Part of a small language model's weights.
Size: 13 layers, width 256, 6 heads of 64, MLP 1024 tanh GELU, vocabulary 512, 12.2M parameters.
Architecture: LayerNorm before each block, learned positions, biases.
Training: 512M tokens, 3910 steps.
Each number is 500 + 25 x the weight over its row's rms, rounded and kept within 0 to 999. Layers, rows and columns count from 0. Numbers have three digits each. The size before them is the row's rms in percent of the matrix's.

# layer 7 MLP down (transposed), 1024x256, rms 0.154, rows 604-710, columns 192-255
094:508483515480459488505492504560540488484467512534523488500541500506484476519508512525500459506518530513506488498488505426519481507503474511503534493509491535458490498490500522513511503513538514
101:478511524500488502467464465531485484537521458490487497488521498511533470486485471461483548457501482517515509496461463492544513497469506468463502496476517508468459528474533512470544486504517474
101:502511490523490518519512481454477485509467490546484499539483482510507511491505461496449501454490531542492524480463529523495478514527494447447475481481501527481465568488492525520489518461477456
105:510514506528502534528441527515493512523490510527468515484506520551453500520501533484524470518476532533521470486519489480521508470505486537492494515495497523482536421493469498522508494498543463
094:487488459530497488471456451488512487493542474509489490548476469524478479498512486474536474454509483496511532510510470465506471518508479510528513462515494530488503504428473482467502497495536467
097:541525527447510532508468541488474467511480513516511513491486480473498522499487522508533482511542508476519502478501424514500521495479531503522467456477515468474513499496496453532550503503475520
103:496546522493512464522553487535477472506518540510482485509490501502494515499498535521488552511525500472483525491494491488490499489508483483459461530450425474512519519483521471484472530465488527
096:508542511554464484493467518541512468521523465519472450510533541515534509486514500478500550521462473485493467496489528460527456487510487492495464486522499520513535501505540451553486468508521495
098:520501488500488519485460490493517479497470525491509473493513537517523534448493501538488518519489534518509513519561533500495505482518480531505488527475492525520519511501512496511490504501480521
100:474496496500504474500537493451496524516502504497495504491523510480511473489524469440473499464523512543502489498501503475527506509478467459460522529528498503515432500504457537501528505477516521
096:521504497503549538501497502558533532502519461500518472475508532499528537453510486498466504483505494475466525522529495490485497493469548485502505525543465490543486447502471488521501511515449520
096:497430516527457505442498484499499476478499476476512511519522531522470486514501476486483494469532511482485571501517536539524520519493504514487471527498491472518503497478532471554464467534519513
101:524510485534516494522483452477507484514523484501476562535469510456517506488503464484470517520539507486507538481515481489532468493508486468491486507469462530486504510514511489510448511479482502
106:476502511522486504524537530477476495511504519507497486501502478489531503489493460549525503506508481467500460516493524479523484517468525502493521491503515531505436538503467523505462500510497494
105:509498473481474473518504478530498486515514469529501513483497498530565453501453481498507470495494492483510524523482507470517488502436451475510521469483497504480501494488467452451485519479493498
102:482492530493558546447552515523448511526506514492530476481495490466524475488494484479467527460468476528457501507551515477481469468548499464489521492487482466506539500503526489505485510482496518
095:548513469491523501518470476487546497476501543513472442482521509523509482529454501495480465495536468528526497553481525516471502540490437533510466502510438483487505472495546500561511487528439534
085:501551513490495505495552526482515445487493492484474478459569501495535472473508516517521506521494519527495510530544511496480496496521484483482535494454502560564527506511515530478489516479482469
100:556515501515477527485546509507494488486516508438461498501473496469490505518551500511476511489488488489506517463505496540480476534533516515500490522476480448486465531519427489478497525506478469
102:537508531488527475510463515537492492492543514530543500507517500520529518510488478528504485461502520500526493501513497525424483494475531480511507486538483492478439544481520482480505501458517462
107:509510509437472479519536522513510492533510535528494541517461499481499483485512473497504534483502488487462504503430523485511479511468474478511502506514567557522513481500496522517528548531488452
092:463521488522459498562494526491555524463505488493502496461537431500467476512511461509546466523536492541489498467532492534478539498528483519491529508477503514490488530529489514469468529498480448
102:485499521510472528464553506549541539539483523512464467489439484508502524499536558501522522509499506520459485542513573521534487502474517558513478515497516483499535483521480518517473499518474513
093:485501516538541490487520493553494511549510506518525511534491540487495453495511523528523482495497468542562506477481513538530448533556505503509525500540467509514472490513504501507508485541540551
100:525496544461518469485500501443511483471531505522484508514490536532482513485500513508520505503515501510497536515558475483468426473503491521513480493505493545504544480482511546559448511504525514
099:481489479486564454492502487521472535478485513517513515504489486532530524491525448568550498497480496490466508488541495470520527581512525507488497512522496483514505472508495506553461453512520515
103:469502519522515499430491554529542497497509512454533510524529511520542519537489487501498504494528519472516504466471506494509481509483479524530513502485471483480522501495491524513543503503505527
101:448548473481511473458502465480475487518475540473490479516494494479519492531524442483480517516492504484485456495520441494482485518517527506505508513484501481487489476529495494494496505493456515
098:503483500514464500510496531466493484553515487507515432501469524483471475525491483500431500503523491495490521494526482509466528544431540501508445527487508486497439521501473510516495459492507513
096:494525556493533526474475494514483546510505542563483483492506466488488499502541489498455504537494522538539474540489531539513522514502509495501563480538515537498520544487491495486495515492494489
096:493473491528498452529469552505491475544520538475487528482493511507530522494538472518469453551540482463522492479498429519498493495503516488501518498499472530503487510461507510525501541512496479
101:478521513538507515505509509533507483539493526503558488511505486455478509456516485483481483504473529500506492529481530507464481476534457495505525488523545479481493500473514493502488516518494522
097:519484500505487492484474487499488505513443537452492492475481497532534499431490522527485496516499485514517503497502534495491518478473498503463466473498489520483459545495501505466515496473507511
094:520443502488513474494478472492498517502483461511485490487523527499546506500494500510483478554455479479470487498469473527511528508470455487500530519527510478492465522499500538560466517526513504
100:501524486499454504550493478499491529526517482442512523531511503469490500512546530509518480465495482515509484515501478524495478493495483548530474466494492510494549511496489527513533477532482469
096:499491498511491493551491483507497450468492496513498535545502466498499497494510486536474439488453476498475520523523535470456508493512486546489481483493506553528467490503512525437498525512446559
093:518526479512495505510528527550508521480458468470487504558506531514504485471478529495526501474533493504454481470497534482548471514494487476492496480489477502533528484517508466475467498507512516
100:491482453486527478497526420506508508539515530478484498501489492514483519533483517511540491523536488480516510514525510504526473526491470497486457418484512494535514518514520526493523476479489501
106:505511502548497520536513529523498472474530510483488493519492505497490456484493496507487480478537503524509515530516508502471491492496518495504500503461528502522484419515462531514500471509503472
100:500487476486493549493517477492530484476433511471535510527496497526481483540524494478464517511526469516481529462518533476493539519499468508492476490521469487534472481443514531472516487522514507
099:515508517519522564510451474550472475513489517497520542563502540505461512486553469557544513486517508488478518516485511496445485513509487500477523461480510511517542511504455507457511514448448500
099:526531479513491502515495487534508515492477480469507509464478521500493484486503504484503503467446501499535544502487481499524505502525521508511469503531484524498509507462486449509498512519490527
094:529522454528529525517501478537521499465516478512538493518481545503511506543480489518465518490530501501516506466443485502536492521497459471516535494492498486496521513489495472497484488552507474
098:519496514543484505486485488517516516501495505505509530457491507482497467491507481520507519532494469465494502512524515464518489522514504438496534516506505500525511519448506510459492505486554494
096:497545468468524467503490516525502514520543483493500489485482528469529505494491504560526495506549511477475517523515505532484545531500542481473538496498486498456490540516481515452503520503454532
098:491497502508472472475462500495483518480508477501533472464483506469528550487474491509482493490534464559498486501518476517476502504472497487518473497578514525498520503490478510475538512515530508
096:473485489564500550500525499514489476494521453470453519506514494479482472508497525503506514476499490504502529536466541526521455512528515492507502485512483508440483503479505473504503570488510540
098:523493483466497476516449475522489501484474521466513518510496488513538474498511477479505527502502466494468501481475512418517507560481441500523516508515510527483475496525499501504488531472428500
097:495471535499537508507519510496494489500479518540484501523524468509532522486539499499498478478466512509482491498517519497488491451491503500461458463523488507476528458523443507510510511465465518
099:492502507500488527525501467514495481512441512473470481522492513514544550508479506506494453508493520515503482480456493501504509511465508527514497511515485475510526526491463528517493521490482545
099:478545524517499518481475539463487483482538514556485465526550498487502508493505477509491515499554528504481544520490493541522518505552498515453522490462489468462505470523481506489502524500491488
099:498510481512483532518497509528546481538474514481486519508509444509470515538520490519483504493506514494492492494470498453553458533503547514529533498520478517505552487500490472533529487530547502
106:507525520536486499458539509507480474500530479512497534544510509509465506526511510510514467488488497539444488469532491505479511502497489454459458479524518477547474507505513480539525509472505456
094:503520521515507509491505492503534528492514514513486495463521475514469504509501448492457453474468517438477491465475493485449431486493532504488517529521466518506475506492505450552499502550488511
099:484457496450497486525516536519479468532505480512464512520478528562496502493506537480494486476508529480499517516502519545555507497510477507488497452495508507472473458532485508488469476523524468
097:500501515513541518470499534496568439472525481529515490471467505489484531496495484499534494503468500509511472493437478477499466518508527567530493516472493500477495531478470506511509499484446505
098:530486484473494456472536461495491484525512485523562506488515502508497536479510484490542456500520504493465513509459449469507510459501528492505501488484528522502527499540442518475499499511476505
097:522526507496527489508500475512505473506511546508546510563498500499516510531491492441453491502529491499528508516497566543489544528523474494536458461521491490493508492495528521490474542469507437
105:492524456549460545472524507477486478500507488522518519511536513529508472513492535502521538542482486460486479544445484509514468506504535531489476499511539510505522497494474494474492529448506516
115:505453521494527526545491546497526488519502481527477460514496464491530532548478509504492529507507489498517508486461532453518563452514545527485559496476461494519495467514488471524482538575450468
102:487507505540534468473486513479523497526481529511470504509524492506529496539449537475494511524523458515490490508466501497492508508457527500557486481517477499487521483499487513479479506497498532
091:522510484502491512489519500520453526524496482542498514497514515486474531466547549539508498474525499487464483500510514515480463495552527482488500516530472476503505472506482491481470493468506501
093:511520485543520423494495478495472472449498516509453505482508524473531522447541496471530508473524485510477506535501457513549502508503481463449506525508510542508510463492512490503465530515510513
094:490472477491508492471458499490483526470461514491515518462494502466531483465498512560509560444518477489540495524533485463488508500535495512459478488529480468495497480563503506524513517505515542
093:476511482520488501510499503465471517516501490490521466498512516510522523493563505488486523536528506534521532494472535499489476490510485524490493474490485491485473538471499524517521478483526518
103:468516526507486486526490533505517456485522498563538475477486496493482484528508512515465520456522491523535511427487492461464484481498487524495518481557486499485504530479545492496488515486468525
103:501520497500488537529496552522521503501502478447463440490530498505517500504541477542546523529472492485493488493508495512500479483510515510443530507502477533524509490520493488491530457516523501
097:527510481499498489476490516444504509509474458557542494543522469498515515527529477500455514537510530474552491502486511430487497489472486513493501515510504491507490467507510470470503480487515507
097:462505499536564489554517488465494502472497493513506508542450509487492543485466509497475475463533487478484499542549491506530445442504487463469470474527483508515481493511452523467480510500438502
106:455499556489463484526529510514529502563466460458534522558503506508502487507491522489509498504506507503503523537536495480504455522534490513514518487508493512501482489500517542473492480488523468
093:496495480528497541480497481514451503499537500490500494486535468501472517478491496509495524485542519503550517492526516558503517499514464493506549506481543496501568485533550462478523521477442508
103:489516550507506501527494506509509451477539502499528486452492546495454522536485507508505542491528475494523498553518485511523469494483505493519484484492504515497522490505500524506495524512480494
100:526528494533483494501505527488502505522514529458488464516527498509504510528480504512481501480497495516492527507474462515537521506443515517490535498494504452488516491494476445482519511492478504
096:487493490507481518528490482549505487489474468507500519537520441490489499497503497475482482489482485452436487481516497540558465479479520525472506531467475493476502494505493459493457467548528520
109:503480470493480522440485519559493485496546490499460530499546474511479502518512479477498531490498534494531491488474498426483483520498488523503501508518511529474470480524460539513480510500509449
088:502505490525498493524555509492533488504515509496502493515548478519515503470519480491493542480554460490479519505478458510520486504481503503537465485535499508501511549494500534525466469510525481
097:485522467502502482551555517434479524519489508528468530487478483505497495543557501493464464484499526487523521512495511531448493455521451540502544535505541518463502511516485504507497490480509492
100:492513525491503472454547464503449425467463487561456465477496526516495466519504507493517440521529478448478479510509496505509477522553476481517501528523511518508474529524493483500523505482508480
105:540493496494500526494488530541505467504470494527547511557500461509513476498489501494475457489515540508483466510484503466489472462535472486521489526481509514501486498505523492459512483527526522
095:534520512493482481487474466516524511517431526525492507480479490539554513487499479489506509510517537519497496492495487473504508543507508562493475489550500525493536513520476503506550529525488498
090:477502528473481478453511479439555515530534458478496479509508537474515534524502503531448479485502474492504513528569505488493515458481479499527521503501507482534456482553495507469500522546507485
095:525501496495494491505470509508465499533517512494489488481508506535447500488497465498455506502495504496493546525539501471500546494487511480443511558508463509525520526472539543464488470475499514
101:482462485483532519480491552480499562490477518546463501519496504496481491507532473523491482479471499477483512497495524532541484488504491501445492525491495505533483507509522481508496484500487452
099:511509475501529463491516457491524470530481506510492514522524474495553515502514509534485492437490502530481507458469469470497448539499478512492484510498516515460482448500471492503555525517509525
097:497475501490454505501513477460452565532457532510494493533525506518513459479513504499501505499532504499503461453475503538464488490494484501470531497480456509487480523492490490497532512511520470
101:503512515483518507543505477509501541491509494504484475460477499504516505477535512523508422495500528549504514492520505473498452472511500461525492465518509504455478503484474480523491517522475494
097:482490512510503489529477541460503522439507468513518491560503470496481479487504469525502446501488478507531519499468500472508472513521495524502502502467527503470517496537474509461453512478442485
095:553535483531505479483533480505505490485491476548499447492516460487493524526488483483508532518470481545491496519508500511490501507502560539496462507533454495474495526499443488454454479518501504
096:518527512464520513530493558489526524455467519514512528459495486521531500542524450510500495505446469466529515487495509494471478524539481505472480535555514528495506529497485479500525460500514504
095:497505503451537494471515534491499500475509495490530469533500532510530463482474511473529469551490523500528481519550513519535477488486511483570503496534487470478507491513539521483512518523493513
099:498541512529504534530480488511460494501529468481523462553480512452492487518532505498501530451530521489541503460519510457475490511511483498512540516523501521453491499470482466533483522464507460
097:455473483454499504484531486492513508515474502514478529527499450515556515540518493486484479556512465479491488442461519494549461494498514492454538489508483447497567508488543507528539517485531501
100:495494487492509504482493492476543475541562526506475482540545476483470513507509492512507535501485521509502496520516480477490497466476515456489540499488506488506482463540481469526571508464502475
106:488509512491449493506484513477523551503520535486547520510492497535490487490514479451483497523511497490501533529522519524524490522505463473475501495499534492485470520486506481476494529496525471
103:490463499482446491538468500517550477524475519469519503449521503514520539495512548526519526470483484562474506526492500516535462508486445509507518539475482489495541498515478499501521491503541488
097:522531504453485473536497495513493433543479511508531518479549501515466488527489464525525506486490496483505460521490461492491560472486514501510479481537471521519513492451499529542507528496512551
108:504491454513537557501490552471479477511528485459499493527501503467523448479514502492499496507507474491502497488513537490475542519538522516481515484481495501522453458544535481475534457477505533
098:413501509506509510483486458471468484469489504502481446483497480512514550477493522460514475507503466501475493509478439512479502460481500523520485497495523541525464530507457492490519497510502555
108:458491559501522495490500502539493492528507448539501493516492508484552458524522564478531536471488471497522504506550543456517456511500521491497453526514511498465479465477499543478514507519501527
098:536539516506504468502531553513487527505484475497494499498479455516476486508515487521504500460486514507524535578470548516530521485516450534485526461502466518515493482489521491508507503504543503
111:511493499521474508514529502509470519484537470501515492490553540479487508463464520546512542486489480527495496489530530506493527439484512524476492530465469553467492521466529495485471500544502496
097:522511506493476444526490519530476533466457537472517461538518471519461501492480488493501550492484506484484508509490503512480486490507503503465488472521474469464523540507491467536438501490536498
098:503484502512516520500456558502516523478520550500492459518524512516469540497465491496507508475451448508466517507536480515532476482487507503514490516514500458503456470497468514540508467538494472
102:493467469500540488513494508521466519461522479504521482540482512511524497491482494471460456502488456538498454505459483531492494532574504502503464508509503480525507548466475521496510495463528529
101:499519488501500481497501500485487524487485503506551490549525560487484490466473459507471506504464501511475513474479531521459515473497463459490494485477510533466502486508460535519467484486502507
094:492476525487462531462493460502481519520519464507498508508513522514458472469481545487521483492505535565501522508511448550495486539489570532481534516520535511451502495497493533510531458500460465
099:536514522485452515538511499496546513465547466512521491472505494511474521513527482483498541548519517510486500515536512512482470473477516544510510506475501501516504505453516512496489494477456476
# layer 7 MLP up, 1024x256, rms 0.161, rows 605-711, columns 192-255
104:488494488479555474508559451506506506511556575522491514445520547498571496494505511528483475528503519470454502494479518526478518481477500495489466521518489520545546503473494493504519474505514499
102:475469569524502448507491507543522494508510470457504490464509472520464510496493497504504484513506466484504468499513478470517500508476452534502493527506501536499527483464534493507497474526532513
102:498490543504496477492526517460527480553491491520494477514508490471514505468491529477495511526494450539469509470528486508530435510536492485522495526541480500504487492520496501481490475527499500
094:536486523491503472483504479513490503479485546502488488478467503491529494507479486490513500505422484492495484493508509513515486495557518475514487528496485508475500478511495520454458498502517505
097:523541531539500541536512516504496496516517515484536527470534490511552442538490514552457441505491483536463512483519523467511493484491506496533510535467496474530513485485504524479498494541514489
104:491516492526492546492533454505487499434458479525517516503538488513481460492534454508536467481487512527461468491544480518493492464516473504501519470546489520465489520521493527506482521487492441
103:502506456488509524518507466490508512466511526492549495477538472500498476531495490491537484472512500508480535491507488499479519478499493515513522514458515469527482497506509528527490565497506477
104:498515486497499478551506514514504476483505510483490472501491465511505536540501526475504471472503497506507505507492482504472495498496470470502481480529528498495498505503488477512482518480503493
099:518499528516553472490482525474536535526482538491505525512545491494502500519511470519542458554491560470492498469505529509494512504538475517567500455478486494480490500482516522514498476474504508
092:501455539541470449492508500515498510486463524488509535487472444475444501565522532505512488488507511518516473491491505492534473498516510525504469465509486519480523517495476460548547486497495481
099:493481502521522564552489505489509481476555550515514524518523513535512475500510497477485509506480473495492525483486469492454471551512510518464517482442514471506529465464502521523515487517516521
106:462502478508501512502526465519523517498496490519489496492489470498469526514490472548485540537497481534487490542488474497528517451517505498465525496517556530513539525540501516487506496434498528
102:515486504483476512497484505513500532515478487532507496448504513536490492550495532520527483479462506513527515481471499542474473500507502548503473550505479545493551479502512475477515475526470486
099:518505461467466476523485472475505474485495498519504532477560453512507495488503486482488497521519507488519445524473464537492512506536497526476476526508503523509474463528504522472488530481521477
102:453475520483481454495495524542512491490510523474504455511451490558543499493494526508486557435548508514449467528474526494507505451498492476487476514512487514550471468493492550515499486485513504
101:478516505516441500507471519498500474481524516512504515511477461490535540500551506521495498476469517505491487436486424506486473463504524493538463554511543523513466518485516518495502486512529512
090:508514506489485512539499492499520505462487531514553509514417496531468514501526457471457536484475449491475495547482520491514461492513469510488477476499501506490491500501426488509507507473466475
105:485498538518557535484443498487491521509550514556507502477489495526527533506479501491528480538521491498529524502510467490510531458477484504514521504502488475538490459533513560509514505493550494
098:503538510505525534469506484532508474517526542509499477465501508484485500544489489518532547514471462439454477533499487507508512480512491483468487495528525514533529543517491493519549514478504501
099:502457500510495487540473516512485505492463501532517478487524475482456504538445523491588483510498516516530480464529495539485511489474464489503483478521502509500537471530501501575508505465499531
095:485530462501546507457494499526510473499545516487498476498497498519467539526498542492490494528504526530527506522425499503484500547490535536508470521502514514502514511536513513545490474525473505
101:475462490513524470497451469498498466530498551513464494506477516481519501503519502478506463507522498496528445518463482518472503548507486535443456473537477467495527505485486443527552501482476494
096:495487505511517514507524514478517495438486501499479462503466499460467518495447505468469487497542534489517499498509496476501487526513488504500491516470502517513489500511464481511454499555495489
095:511523496525501529509485495533495535514533518493556502448511489518435482511482539503492492492502501535477538482467517521482505480493518552528489500521486451473522499467497492497474520490460516
105:479454504480515519504536483496529500487491472442469534533503523523474476466488489504473482507501522497492480499480463556473535474492496514501520485511539501479492479527514528492488467466490540
100:541491503499509502512525491476538504506498497566479531521506459459467493518507505490497483488491467510513465487533496481500498490465473505487512459501502520429494496484488492579486495486521530
098:531495435518487504485487460506492492503514478541538472500480468525511532541472516518487518503483490491459508505498522505490510536499492489530482484484507549493534475478536502495484481489540485
105:502523526492505451477478524495528484488488500505516509488505534486471507472534506505522509547493494514459445488478465539535542515518490498463520475496475502466505517496530503507531551504485480
101:499505522504466445522542488483469462470488531495537506529477526529506528520486488478479543521463486459489507538442511466486479525510514474528471504500472523477480489497505511531511500522488516
098:481518496526511503489480521514475474503470504548478484512520535455515521476510568492506457511478507522505529524507486489519458538517495507499488519544482476529485524489494520451499499528528472
104:517466499534532471521496486458515508480503491507471485527517556537518495539519512504500514481541499494533452518508536493516499517507512527453529506489526511512441499511521555526505515498495518
091:501508553500497490479478556509469479484481501510493469499490476511481483479552483517516516568495459507523494500471518493505527490498486480521552478484488469517537498512519461519410542534509465
097:503511506511474503468505542527538469467486539475496468488540530508503489514532508509508474479505446505479491501507499519506484496528466540516478483493488520495457516486496475511460448502488522
098:503516530501452509524504495472556506515545455419511503483525483446553445516486487481495502486479513511559478491480510493462468477499476515491473487520547505507479448512496511446509499475512518
097:460476505473557477484464555495498460516528513507503456496481476464525521473484490452513470510520523485506496479496480537521478513489489466504511527481457496529501539463567465465507473495537489
096:488518491503467481453523513496515513532462522512496508483472539474533470491509484471482456534443432471509463507485505510469516508482530522483440522462524510461472496502542485514478539476487537
098:495521523500505478496519516525496492519504498511467469501510484508500505465509470480492530512471500528510452466482513518486536506533479479482519531480513485542486484466527484529483570522476479
103:524503474470465492497484470483491485510509557501492549510500469481537478463518498461495518492537534512511493522510492496474494524478502531501471489469559503499478529495491535523516547498506515
103:480501510507501498496515509499498521504517531487537461485529539504483532442512494493510489546517457508524521501516510515476518506538558505513531482485497509496462509521491505540507479489537517
102:476523488494463549514486490522524556492564514500476458499517465438555530505528502515453503543542499455493491527494515507514506452467524542497519504519487496532503523505483489455518505484507492
097:474503478496468499499510524509504500504500511485458470521543464517481490508486487499491504495545473464517489486467523474493486535504502490495497515494482464502464522474529541493487548524492507
091:504523520492480407504465506495497520496503490528543518481505509507533473488547502497482487520485545504496496482498528498472507515510534533547482499488517472492525518536502537467514516465499554
096:451522511545525491491493529473519537549520500478462492513487490495493489536541514517505482508487502517487442535498473480492492484468491508450483466499492495500514479526492495531506505517510516
099:458496550513525519544513482425509457486474513514509563532488485507490454489517494478511537520481455523473494499474509503542468490491466501539503563495494497509531494554510470502524508523529486
098:539508501507492522495516472509528488472448440560480515501495536530492500493483485490489508458492482478516483442500487497459447535529519506445433486504510500496511495516505528485507499512525480
098:517473512483509516516480528510483511566527488473522521501536500505507483500491529495505507544479462481517500454527503488516535498490494496531503551459504495522479475477490511493501496516487481
095:483498506501450527489501530542506531521539471499511520499495522484518507517458512474496481481493518497548497499486513550500520452506523495514476509500512526491501497484541498486488472502534534
102:517487505490487500466497451512494532508501472502513502545493469504542490471467517512475504524482504533511530517460539499548474485497456536536458451508494479523537475500467484503516519513510465
102:533532499476485493511444477557467482545529495537517489494537509495437470499476512534512473502487476518511484489494514518489475516537519481449472490517510489472494518516551508572519523488535518
099:528483512453507537510514486526505538534495466485500494552517486519511477458495528510523527507500515502455471477461537480538509509532495493478483511478524496486491517490549463516507446516529501
100:537497544497528467510437474471499517505500468497514490467489512534499444525512536515516457506487490499502480514490524520437531494485458482531491484507511508496497502494536536514492493497520488
105:541511496476512484457497460522493529526484483529470483491531461516494523541515515513482513526471480535500479536456469506499487472532442481505515447492550474530485514493541501488529497551498501
100:496448457511485479554496496480439508488518508537517510530452485520496518502533504504502515539496472507548514521511515489519489534476512498507479478453506496452527517553495536415501509477507527
096:506526526546497498493500501475490550525467471494452517486514483497506502586505476494516516477529500496505484498500492477471507472463506520522473486546507484463506554469510480528515496485494530
098:489491512511498498504520487499530550526503482502497533548499502484458500458530486528456479528513462462482474481518516508555481501513465509498495503507517522489508516531482492485480473488544504
099:522480478493498482510478500524493477500537531524497489465454471486529527507551512516483526502491483481492507497512495515452451517528502498475485468529493468492548499464488493521514438467532483
101:516470514443488498498525522528484573504482518490509506491523501518499524495473487490510484492514474504480488489444456508499504474457513537534493504501481433472511491482495532501485478513503511
102:514464487478526535520490507494523491477500504525506473499503463503459492518460485465524454497489483520531479491493445482519524533531497502481459506508510483482476452489494499507542476449480540
111:514491489485567482518503536503502506493494509542445431529499476452517516510484487533507497515461471515529526501502504484511554452490506494519576448469467506516468493501505567515539522519489500
097:509470521483482500509484530497534444476470534575481499501505538456480496483539511498548514521487475535508531492575573550461523509515503486463482508519523524475515510490440511499476492482500507
091:532482484527515496520483498530548472542503557507514509492508464484542471545480453486520499492476493522509519469480479525506529473525489519484440516463513505514501516466492537519530524536520545
095:490517523494514506489533519511459533529481504497527484532512487517495479468511552495465505498479496507510501480519546526439491505473502507500501499479456468512497526536476510513519495501481473
096:535504496508469503495479540528509529540517511489549521489511478511512505551497515494495475504512499550493527484486528561545488509470460455474487468495443501471458501427501500507519499467512498
101:519495503433524523462473470516511521464470538494489500507497487515525517556449521490501507442492488464469488479477511533485482481507505505493484516524460490494456506508494504507528538489441482
104:486461470535517514513479491567543493526507546472521493538483481492479523460455518513493529513504508519494464478517523547476501547542484456539495529502455513546491484488478498535527477484549478
104:492471502495498491480459456517494486515509492505504533507514505479540512468438495490485488460492515484525474492485488516448482532516490502527477492526504524486514472508491500497484456489508489
101:471469542502489470496497509477525489486512536433498541511476505520493500471485540495519483504488472527470536490486471514499494569530483521481537486512481481505490525495437512518499491474501523
099:555491485512493556486490444567472510464515551483528468479538510499513487515523478503492489557519485508470536481481511514486482526499501520539524481498512465544499458489492510480562483514539555
096:500451493478484537453476509494457518535489518497517498504492508475512480467513512493471464462515482504510558532518486554479479466495493518515473481503511510492510473511461533468517457481539476
102:457534547474564510486557516495509461504466526525502497515494511442499466514481468506506488474472467492494552509523490477491497452511478455510499514492509524508464507476483549460471502492553482
103:489496501489521447485547533486482482469479547514496465524491487490510472498475521522494553514481491488501507486470501487504514549498497519530474471462525505533458462487481490493520468480473470
095:540470499457501467492508489488511528483459485492462531466522502542491524491511473490464491455500483514500485481490509500502495473516523516481475519511508476500511497495490516492490534529557503
101:459489481539496457537506579527488523526499525495536524485504477532493523524539490491491531498514499523501539479485474491455475498545505492507494484521450515478508508506497472478525480483522503
101:446483498496472505521481497499459491517525509514488471500514521513522490508549516477488485510493512478544494571508546541490520485509511476480483477476514517505535497495503518480494499527538506
093:542480491505490517457453463501485512491476510496504493472478460504497490508497467466493487527492505483510485532535502479500520482586469524509495527527502489498470510513500485507569520519464457
097:504506503504503510485461480512532478487492513506528500500508499467482484486444508514517495497533416515514474463473498494541507527455481476501462542522511482477478517508498505531486523527510522
104:488480494480544534516496544497509484554493486480478529456515506516543515459478478500495517531505459511500489503491484527528473520457499455464467516483532499497497520489506526519491496493513416
102:499528514507517513495486506401477479479545513505434492490506505524489504463462497490485583492510479502462529469498521484509470504479451462526503501493477461516542526496500484499489482523486514
100:531502498534501477555548480458496495522433541517523520482497509499505498502507526497532490500503496501457477522481500546459505528515520515459488485491482528480515468494456481472437476503517528
093:435501523502545532544473508561478510500488495524490529528514473513463492494502506446502524519502530485560480480473528518513492526485474446499486515492520511510523512454521469513522483443534512
097:538515540542498512498520494498508452461524528508540527464464452471531523525489504522523428492512500534517484505467468492521487500529478439461505519531528496491489466527486466494482491526515502
100:485486531529519542497537412490524459487508530479474542486475472513468484494461523480503478445481484587498531519483469490481518510497497539491471501476504520515511517469484520510551476529476497
096:481516461480509539500468479535527523494517528554498505512491490513504506546518488556498495494517466493490525530492439531486535490483482454483553475479511522515463475520508532463534496496481472
097:486530484521492535457467524479522500495500511520500491481499478519541526506490516497497508485505491473466503503537477519477491446502486513518456486539533517471509491497493522472513540505522465
102:496500530510486489462531490494461507521496489488464494468549503498549465499502496526437508509506486480539503449488475445482510490493529470526443506484549473520524501531545547467533523503521519
096:504511483456503472505506514486479502566463481529531513455523516521495511484532545492498508540526517511505474498501511538486463514555518500504514480481473496519488507494509494511518500503582529
091:494513489517477537500472530481487489528517482490456543536509479457526459474491470454518459508467520461543484501527476503458499476501433515482505519488509505522490457497507518488503468462467445
098:458472501475450504476493476518491483469504488469498506495486516516505486467488496504494524478461498474532499552451505520543526485480528485557514497513519502487528488466507537505452478483501471
095:517485520506489520508487488503472479487516491505520457472536473485484485487533459519484498470521466537498532504467474484483503502510474489478497512501515503532485500493496483487491526495485477
105:548485491502487495492504535531482495498492474527486495471500523472477528544491475495490545514505527498456513503458485476521515535533531518523516496488540504524439500537520518447454523444468482
097:509515508530508501510487497521490475460477501497525496495506559478500474482496470502489493486544500522522527568520507494506526492549483475508508493495483468435471503517508518518488490499540536
098:509479443478451525493490502534470497500493480486525512492489496525483542486529478502470494487513501510524540466482471524506505490557485507506518490459521506546514472487514516500522542502542536
102:492462479487484511451533541493569505493527521536484492515495521446548458508512485545506506498500461499518512458469522491475472528471487499543486547501455501489568534508521470471500486473540568
106:469498509460489495499527488482493488492519498480517511511514504507514524522492501466529486509529496510510508505511489496471483508471512508513529484507521516458462468461474469496507473491457519
097:514460474472499538523542501483478516471479416509494472551482496522505450492496547501500454497448506504529499478482524516468436508522535497520501482496492494533476496487466515516478472513528498
108:448493509461541533540490485543487463510486512470529503525495478530499497513494478506477520533492499474498462454484534516445481502530482514503490539518494432488460492472470495486496490544485497
105:465512501506490506528553508469486505499499537509519516523531485529551473521521450490498473515458537463505484476532505523533443486514495469478491474511523460449517509452489506510548491526502500
102:544551501484525476512503484543497471509520527530478475480507499470497516500537508461543530488500468496506517438511525467526513470498530462481447488494532516471522487465513509508535514507505494
094:491515496450515577532493489493481505495520522523475518492474487495492511476486522497480499525462467497514483479526469419507488508493506534505554526473498452509510500526519476529499510536495508
100:483512526511526536537484451497574501518473523519540475454480486506480496495513463451569521473481466475493566518499502537500538464531460509495493517498478503487482482496460500501491532457489484
094:521448485500497533444462504493510525547522472498476536487547532496531471496509498490538491519523492500517524519486507471500499478509492448510490533518480488523493493519485529505495467514500522
095:488496531479480507494508461520482534503474496549491496501472493521537453519510468485485520500537528513528529500538466525527495499524459541495456464488493506504496502541550495507506471486480498
100:495466473488455493446441479509549553500458490519514505536496525493492524541476515516547494494473498513463504548531508515448500472454504551458536486453477499477465486499504503532489531534533519
096:470510489486517534473493517495520490529494486513485489487512481506471487555488523536492511489544504525534499517483465568503556528509475463517522487514451510503499481478487500514487501498486512
099:476479487495488500520488538508544502492498520478479492564477522477512519509534493466501508457489503502487498481507483490533481499483457504534519528513430518482476499490555506485481497482514523
106:557489453463472505541516480516478483512496526526528481447528503540498480477538499528508520513500465516522514497494524524486527494479504494513467493519502527455521481510548462510515520490512485
102:534498479509493483493508458531556520514498496496500456473518514479517515531521486506438510483538501495446523500451518549533507499518541473498486542492512518517521478471468491527450484534489534